Weights of a small GPT-style language model, trained from scratch on English Wikipedia.
Architecture: learned positions, tied embeddings.
Each number is 128 + 24 x the weight over the matrix's rms, rounded and kept within 0 to 255. Layers, rows and columns count from 0. Numbers have three digits each.

# layer 2 attention value, 64x96, rms 0.305, rows 0-63, columns 32-63
136126160101149136103121141109145137083147129132107152113143150132107117161118100157073172127090
134108139153134080114090129098175100150150131155138091135160130137102143140139147127099141154129
111126132123097148128100103132127120149106121066109120128127129123140205127143164098147130137132
111153105094166102110117145136132109127102143102125175080178112123111092159136156066153104128204
149171110151083166066112114143141105126117126127126160150152146117157123081163100119134158143165
164109092186156105122095139134151154105133071144139135109117128068123116143144109120152168168112
123138132130164122225111167113122135116130139135133092132103092119124129108126113148123149140117
127159177101149137069162142097123125186102128112116086166060138123128145132130108102102149126109
163123090119152083138165101146139138137089089161111132158082145118118133129131138147128093162117
056169132138114113116118133093099123138081149178128081187158150099144098120123115107151092142139
106135148160112150077150100136122116156158135159114128122131191146125117138137118171120128107115
108166121122142087137137090124084138105137120134142137158146162124139104132161157094130155145106
152126113117164104128155116112141119103120081148123118149117143119076134136101107152118130125136
131128068134179085138080131132125130118109163140091113090124143136119137125105120080113134121148
132113139136093150118160157132120090112130142158089163135160112145126133118202120116158092102124
101149117146095149139115145097119110118139135126174128128098114171139125108101102136196153139111
162096118113180099142158145126176158089121129160132147136115148134122119118102099161167136120127
118136094130101117133129134141099142125143073120141115148102118134143114162139138142111133142089
138148105120111117142142108102150137117096146091139126198093110113125173076129126123129164145176
148141139121140158108167102095094100126147109133113115160110158119134108142137136177104107082100
138126122164156104185146125165099145104077089123106083113121115176122126097136135124116124150110
115108138130112170115111153101146135113105174134160156118161143147118137095108135077130090122122
097154131119165159161091101152133160077119128124130102116061162154130123094109142123074159143141
139134081160139122094152134120124163137089183102136101189108121080173092152096105123093167138111
150156130127135127205145123149110135103192115104114158120141128173136107119134090151133152102124
150137120145172108117106127147137101102132136152119128131074146186100132101127097125098135114121
122127093147119096141135128125123138138127138119135097135123167090096139119113115142127125133127
125149116132121098100149169167167149148127149119104159138130127070136144123102123108148137158125
144135175132132135149113144126179129113126118118108149110155134118127092156130130161098108134108
137169158148123145087130139121133101125155095130149105140120096157093123111171132127143177150104
159147112079136140152106131154095150137076115138146112127134130090145137115120113129105148128135
090139154096116145163141117153119111134108128130138105172150151147123156170091118124089116113137
107102099139158104093096116121100126120128161126180114126131133126153158136129146105112147143136
120144123148132099129142109112121143104164113117135135127165115121124140137174100124130168137127
146114148135128134132114153083151139157188086119120150153119117086132179171187097154137106162120
136122108100102127125165103121168153125112149120141156140108115113133166142150157107102098115094
115062157121150112160117156111106144126163125139128157098128105127121186082123149115136123142098
122140123153082102088127125087089113136109106105148119105169126119095116157129098159142090073151
110104108161102125139067093104139136142107104164116111144139104133105131166134147127109127141130
098117154144172138158111148093108154122132121144116109128103108107124099156095106141105156086124
137127149108182166086162159100107137133146129124125133146152097110080146142081088137111156110123
134112142167146155086133128156122140122162108153125092165128143114137138168073132144103131066110
122103158165156129154129208105155102150158164134137089086128092114105068133103113120059123125164
137071130125148099158107119156082144118169106110070099153123157130094148130067119185152180105110
106097177116142109128147155162162098088135145138129106117119128130147144106101134127117110125135
104129150154104149097116178157119166151116107154137135156114103162146140114075122125147126126129
124153171111139122101134125095092115160154107102121128136114127124108157132089111133151186133148
110183094061154120143116095075104207169138174153117169103109149136143166156080148098132130122127
149126113085096126112115122170170108160134106084143157154161134092085182129111118156142161171124
149153120093099161083130164136162133141158104124147146135121141138139094108141125134129169135132
113124129158123147112146164108121134155118073122143158158134128108123134111146120122150111116116
116118097100144140163130155145126102135148113106139148081137114162129146096135107147144102124113
095170089127103145140136160145112114148133165133107092114079154144123139142139152145130098133127
127134113140093113216109096136158142052148091143138167077129080158151143067110121166175167140143
131119140120150086092125144103117145101135109136209176116087118134127133117124141102137163146136
137143115125124141128120116136127102145157104121153116138099104175110117119141163134109120144120
094149153130134150158129119109152125160150095097100113170079091105136142139130151136156145136125
142082140151090117132094142142092115146111148111142139087146123148126100108118098137138130113128
153139151146093139108129123103152138117113152135127097133104154113167144125128126154144099110148
162145122122129131099176116126093111186115125151132127142146159119131107167130111139126121136115
137158127041129137129160129101124145130140130098125155140127129129154151091100169124151113122134
111138138127110125165121146152072089116122109106106111118156125137143134143130111115119085121159
131103081129123169079126123113135148154091116123137161140104129095152134141086171114119116120172
099089136112124137110146149133130138143121108128137131113137119129131156154106130092093116103154